{"num_key_value_heads": 5, "lr_head": 0.0138, "decay_fraction": 0.922, "dataset": "wikipedia_en"}
Each number is 128 + 24 x the weight over its row's rms, rounded and kept within 0 to 255. Layers, rows and columns count from 0. Numbers have three digits each. The size before them is the row's rms in percent of the matrix's.

# up: layer 7 MLP up, 640x160, rms 0.118, rows 551-570, columns 0-159
# down: layer 7 MLP down (transposed), 640x160, rms 0.1, rows 551-570, columns 0-159
up551 107:147143079103109146098142141113169123126135110122169124126122117124136125128096100109095103147145119161110135141080135127138132127154093127134123125109072137164168143148158114142109116134146119126182117133163136121164115143118148117085134118141137173067125131088162087105172111145093104096121120115147151140116112139053083167113143088123129105176132130107094115113095158150120108133154131148149117105119130148107170145144135141116152148153132109123148128074125088152095153103111108
down551 085:131147114129113118193112112165122144085124097129096145135110196142138133143136112107103143131120126150137084114091146133134112115137147133126146150137135109136105142113119148119136121179137156115094116136109101178145123138084141153134109169119120153131163143114116107095088117104130137119132120159115127149111125037116112144141153111085134114144142183145103118100134139123149119239131111117110169122144101120131139116157113141145130107135104132121147113121107134140095093088156128
up552 099:119121111132103106070168138102105125108154101129099124109075123108133094119150136146144118123124162124137096142096129131111139106148146113172130158153113109160127088139145138163142140123135120123143169124128153202114098168181118096164116149111150130129160129104095138137138046143124185106107146134143088145148112134112140144124136128105169134089135110125137102116166116118123111132111161167128121147097132164128117145088099078117143086113140182131116138117126119166132131137148121
down552 089:150141102112148105123113145183121127116077181151153130149161153134123175142110133131157116107153079156108156131132123137150141119132128125123108119105149162111117157116095125122140115093161091125144125110144116114133121094074130167121108105175130172090120118157155105105152157135111070119165085123139146132106149084111109156114187109147148146102140169101104153126123149136154109148157105094135155113131131105070154106139141115151121158149084100128124153137091133135124133095124126
up553 117:144155120130167157154121176112145125101090147153106099118087103148105124127126127114120127140131127125129137124134172093145137155087115165121136148157092129097120139157109102149095115130106106135114136102150129116162127121146179090143140144127141176152150150098170136112117063128093130152069133116186086131129131154154091109100179102097121139137142127110123105103098137106128143123114109130134140110117159170120131115115140059129147126144136118132169106112184105124171152117112118
down553 126:152160151139164143150131145144128166148123115165107113123115126140160165114096144138152146158142171109167135155141106116136138114136119091102182115123106148130142100104156104077121111141136157126104143144126099123120119099104078166166116098095122132144098083128101139149141150109133117120133145097137056145107104137122108142132069082145086125130098133122134157128143166159135200110092095119142106120142080162121141126115095165142113149163139150093142141136141140127117127122139104
up554 104:140134118105121096105163114118119091145117105113141156134163107127127104151112094138181110087118153127128156163106131096124133149161110129131117114142125129098153112139171121151097135102091065116124106152148154146119169112150137185134151089115130148124121096139153171131105144094132116113137147117090100120145147129106184079119136131129092172090112122135137164152130110116076168121124158131135136151170107103137115107164126102119159070118097131117117144143160123129174094154128156
down554 105:108109169160110080139139143088120159107161147112166090174144129108096105151108129109119117136150117109154128084101121151103137107124127155129146157150143164163086208119127124121104079156129185149180179111110124133140116124133137113121114139102121112125122111113097104121130146077115121139126118157183120135114109104135119151137166099129134133127153134132104141106108144141146086124144128160120110105133085117152129136130103136175103144120139162174110130088093129146109146125123078
up555 087:140144117084127130124136108130099113117100152142138157137112113108058153117149141142159116082161127123105160160135100152114146058145148178119102127126103161133187117168126129114141149105074116124141092122158097142116132103176079136145118121148149111095113117131121135135117126159136125132130154111113098148120133134100168110116138164122126139063118122117111132130100137135076153121148101104127111163097136154144120116138114130159143180132164155109174117169123129108142126130164166
down555 090:102098145150130129119122122121156149146147125107130117149131155151179115138129104117064122108118146154158109103114142160123126192127121110147155166148164125123113158099099120165160133168167131124130153112123158124130067139088132085099158120133142135110116139153105097109139140113133129105149077165152128127125081131141113103131137102107128110169134081120127109094120145147182100137164175145126134092137110102088091139141132144142135092161091135134117141073148136119121138131127073
up556 104:155135118125115101112121194129139136104137111118110087186123119165152053115108094103124125183134104141094117146101135111097136124151106108120149134182136127141136161142140093135130111143167109129153095128142131124148120095131131125124143158094136138162144159121116073134135117083121136067099117113153105161152134139114133133125158130080144123143151123126098113117076135108126113145121131140162137066110165146089138142153136118153146096135110115135122066096151123116117110118151098
down556 072:126144088097137126112110113115121137119138156134132108154115164148160139112123136128090105154131098131146100130116129134161148140150154114155114118136131126137112131115123129138128141123128171099131118110118117110145126143098104151130126148117117136144135117130127121125128106140133114116118108126109144100147140075119096121127121108132139124146128196126143122119145101143116100255146091121143135122114118106135133091123111121125114114108134152124144142126115137112121157095137110
up557 105:111160130125136170096113173108136095121139104158174120188091111106103072161091118134130153143157122110157105106119124141149147157134127127169125142119130095138118097138107094102139112128158119099103131143165162151136097110139145124119118142099119139121136128105123132123152109122116138114121119097183092137113140162118138138083144098147117114146128109055124104107101151172100147140148139135149113162119148158074138142156147114111125092123117148089170151153164095122101071139117139
down557 106:152067128141137152152117139165134126084148103159135146067153127126115164137129133159128130158116101137083089126152129128138155083156125138119132082123100118148159110160139142136193167105077156134134156135123145119087136147119107150147111158123126154124155151097107143120156122119140141092133128135128122126117089152122141128163111100098132100051143140116131143090140070133144123119155159111153132121106145142125101184172103107139102158165124123122128124104081110123115134113125140
up558 104:101154139152087123159097114118139148092159136099118132122118105152156141131113149115130094166139138137141122170109135101155144121149092159135132158137116128141123108160143095150071117132130124082131116114148106144130155128141137145137170153095116122103141121125133122135118093102145129131104119084125120149112133138080168132177119128138170149066113117157153168120126141127060125119096139156132104092132184129125167164186165158105122087114158108110138083115121110083136122144108145
down558 114:082104184117147082125157131097130109141119133152116112074124127125129150122176092148139118115149128140091178098099145122146110141154140136103137180161136116120123128112096150118148128124112133127135104164162130156120090165148163133114139121121116102131095116137111105089122112132152138146111126166148139140092102127171134159071133136167152140159127133118086131112158112129134092128145164125087112136098169130146105103082138152150074148121168103074139148105139142099162118136147108
up559 058:135119124157108140117106121144139112106110126124129129110157112093134139139081156134130081102113115115122182145090103125115127143119098126127154132105114137096154121144146117148131171089164075121157134160158125125118121151177128133127093141104218156106130130112115117103132120104088128117131133114121095152169141141150166137141194144084104112123145064137141114108089125105083174116091188138115125141123142148129142144124129119154145149137104163143126114114124108134141149183114122
down559 101:167091151146109151112124126157153103119124111136127125125144101068135116138089136139162104123113132100120177131103105129131139103116123119134144139117117150112165116132145121164120145084158086111151151117131111144140119129175140110135086145116205157125146125123131121106158089145074119110121123104113102156133149138123142142138180131091138106123139075101134117108095127109084181082121175150136132136110124144116124166138155121123138135160123174145124130093152116123161131197085109
up560 097:099133207174114151114121096113124125119110132152175150149119120054165148144154155162142079118124115106126178128128128107112112139141126121128075123156092154166193127152152107114141128076128154128128108141126138135144143127123121106119158113104127106089119116135162139142139140115100146110139133134110116132158137121131184130136128106117088111115150128079121129127100140090114172128101146108151131077104155144125153141132128118163124139117171102132122141107091123090144129184125141
down560 090:134114096135136103090133131127178131154145129144115134123131128124133102163128117141134098148111114150131133142160130169164137080079145131082127120096146135148119147110109143137128119120157156163151169118146109085099104142110116145104148123138140128119129124099110195154107135112116102149115161109141169122117117118144135121110106160102095157190165106121141090148168113162153120097157110122098152165111132146127102125142119152132106132112046140076143121106139164168077104128118096
up561 097:172128137133128148142117150120176134146154154079087141121148121142137124105101144137094154094092125149160118127137132109114134098120142161102130090168114110178103163073101120133162181159144140147106110110172118122113152109134115137124117111115155206124151121116113121097142116145136110105096139133164121148117116136178127099101138125107125139183127113084160123082124151127109145065117164131138136121127171133141116131117078130160127099156107137172119113098138118117152129154136118
down561 112:132102135157157124134130106159172144147159091105186136135103137131119116151172115163138130125083121120116132138085092129132095162147167101140139111119093160117162111167115130141156122083131092123153148154166115122146134140146089126136149127110102082110174128151137093121145086122148162138143116119129127065100117160121132128140127132121095138100170169150115152114170087128131169147137083165153117102127127090141098126145134117104111105127097135108113134141147130110092086090152141
up562 090:140163139134105100149128123110120168119128116160136085148148096126149092109148138131107134097095157112120160135143102112107166166145113161093130160132074117109110138121177129123157158108137154113134132125162105125134123095120129082092143118124150125134094121099159096109161121105104163101101077102120126154104174129128159133116143140057143119141135121070146117114091145100117142126116126171156153150166148095106175131148116132172129114129149162081151141094127157117131111135138138
down562 081:116120171132136131090123161150124087126145140130127142137123144089094190188131119113145147154126141112152127149110142137125080119139131093092118083120126119136122142119076096116148144141091145137167147134099152130115106121145079131120097109148108109124128113123163124134099118124125153182101135111110146101144079100131128164137150112138080127169105143109134094139183154174120099117125106092120146169137151145143099140116143171095141161101117099164130121126098189131112108129139155
up563 094:129140139110093095100147158150091155111107110140132135119101132121158146171118126136144130160139134146142128101175097168135168102157133107105113163110142148116102134116144122142127143136112138136168128100174134197131146131162136073119078156086148127150156115149139160088111134096079117141124116143131121136106142128126146129132147126136143126112126118105121123132094144100145125128156115123118092164115159130114111183145145139144114164135116152133124087123144093058105094112075058
down563 099:122124151143141176136130082117173114152125143137115142122170127124088113088164132134131120110108150099128125147097139129118092143082133109142149103117128086134130126171119135120110087124139101120143127152101114108148104099092109183157154144162118123104102140135163121136148154154182105077114112088159142109152124169132145111106124122139109145133106125123113139124154135128116155043134145106138144091133158129130157091127119136071163110094157117110132158153117165177152152131138162
up564 102:116103092098128085157132105133135102117127131137064089148151098126146079146143119117102108136171134121158133174149109097108131063143127094119127108142179123118145085104153174105131095133125118138105114101123154163133117154146136166142147110163156119099137149129121122154109119123124075075118115139115125137123097146172134107130148133160113132150145103138123110117138126136144147114127156119142112153158109135098124151121106158170172149122079140094129123149175148124176161153088148
down564 105:141115140155134135136074143190101123121138119142162146111082086113140174117102131148162107155119174106157134126143120142148141121175121136119111124124111089162117138156129108115128166113136163101141096119140147140121137100088126104131137130125085155140121125092160142102134106120106152148147151152141111113184140099145138169121094145129118132111117153174102149090108142151110134156131080143102098094097151152164151142084120081098094148170151127118091107142098132112099116123154093
up565 093:114099151065156140115157118159143134112125128117106177115136105124137123098123134116163085128166125153154117121116123162131110101133099138110120132206090132129117106126127144129149128129187112138077157147112160101143107115093141157125129105172147153148148122156093134139184100126120108155155095104167118113115116154149129092163149156155139116146151111118071171086068127091096147122138141132143108115124137152114139142176117127117132149125119123130119134094134136131161130158101099
down565 093:139113134159114179131123161110145061117157114094172114125119141129161159102149106146115136102149107103127107113092104144163124109146142123115112102098125165124113154126117140142149155146156139159171127124154107152112178131161118128139137164113107116094124125139147159066098152101120155107130144161111147147113146161092134100063117067135150137142116137102148104161126134159148100092129150124104144104180128142144145124138124091086089128112112091142125101168144113138137108099130142
up566 106:095140143149095124166124100131163153115176144104149170131138124134076110110146169139128115146166144074123165105082149117135098127122133105098098105137085129112166096159161174090091089134144142154115140159137115122101104119131121163160154095131143165105131130124128112125094095121139176122116168108083122129159107139126125088145163117129140135108124139136105123116109134094137124089134153123131147141135152148100143078130106114099117152105115105115147164128173112174171155128132134
down566 118:127111116077100118066092146101130130136153104113154111119113153131150118129174102155154148128100106128079110101167117111120143112148113158169133126159171096109090171156123130137113106123154118111164144111147132158127135175188135107104122179131139133109110168123156104126112116148107145141160106179118122110102130124129096155089098107106136151116159140125115110119118137189126110182166124116113115124126138110131109145181104137120164141146125115121146140078110122118122091145141103
up567 100:170122109109120130114181118125127140174135106145144148140129127113155123111130095126115090152150096096088131122145115117174150144071139172156115125131132147114163097134082098148136156101125112135136070147165133134126122111140143110106126138085153143109132107137180101150104116114110132114097141130130115124164139134130111111107125100096138124115113120076134134119145096136128090127151105123152114113174186128108191143141146122130179120105160157124128132065118080148086094120137154
down567 092:119100122139138143148131194129130133114139102165128024141090096109074140140109155106172132154142153121127115141111143133165120135185111087125131141136080129136127137159103128110135107103149161132144122107127121112119132106143120128153129144156099101104145149138105107148140125103144136146115141098106155121088146080122170147148136117118139118080134174157127148119103100116119085141145170140129137134073127151110103112113150108130096129188122152148099110159169131115129138138127111
up568 086:115092123135105080116109161150123098114140094132155074120102093084157134096114151152136078109143078156122119155132137122115144147122135161149164107128111123149144133151176129131136119142121115132122115122161134148104147146095138071170130124107160094175151118134128125059114140141134106123112115140139114125113158131116128189146122127164083154105118120133127160097117080100115141135163128140143139150147110136168156162122097112138148115129114160170146094146130136154127069099105105
down568 085:132177126086130165106134110125128138143122141120084173144170191150100117129137103109147170140139178109104115121109144132133082086156131101130115169138115117132111131124105149154100086115134115133134117129090147140129116106172095178106133134145108158135136147113153121173127131125142139140132145142136103127147083137137122047112168148091174096135130141124146112133129147138093116101119134141139141096086126141094098124147155142132120157128159104083103172099100109118148171134118141
up569 064:133115109139126133099119130126118096145119131143111136150130074119111155108095174125168098101134163134161151130075135123085134135097128117149180185117121174099135132142128087149152169117149139138127118125158125139156131122115131085167102104158166174115114140129129154127125111112145108127137121100104096103113139163155145143139129123091121066159183093106093132140133124105126172068096178138127104153163135122138111167119136127128131119151120160099102146112147122153113154151132155
down569 115:169110120162120167130121128123154108116112126122168153123178092104129133119112168138190113100118123102138186156089110114090130106135122108095126157112136138110123105108151116168145165096157117138137151126130132134102132122142136091130087127160180139133135139154132152131164101130126107128148092109098113154092145136142129128154142149125124107124168087109106110137102117120075166037123153137110122135120102129135106177122152128122155133159101161142092121103112099136149147171114145
up570 090:107120065124096121155143149128142142148171116149098113136174140143118068142137127139098119096111111117082159124152148129149085113140078107108123087151101157126127115143136166141142138109134133174166124125161099097178110144151133103106122099134142134150100139152094154113114100095142130108096096132119133163112152135127163132123144129079139162130189120107101099129161154162096111125126166131137138107100123135112131127133125130159134140120095124132100155083149149139153070123171150
down570 087:193138134151116110128147141143152113076105140127122092110153125111116173118167126145147151122095139118157128138131166159096131155158134108116146104117129115147103130126113116091146119111119123075107169125142084160118127106139092105093159117146102100100133159136117133111178143159152148161139168156091139138121147095106132147155094097171082123126100164090171126152130106132124136149091139121102103125179150123107108141113100117157119095118086151112138096136106138170080141122128129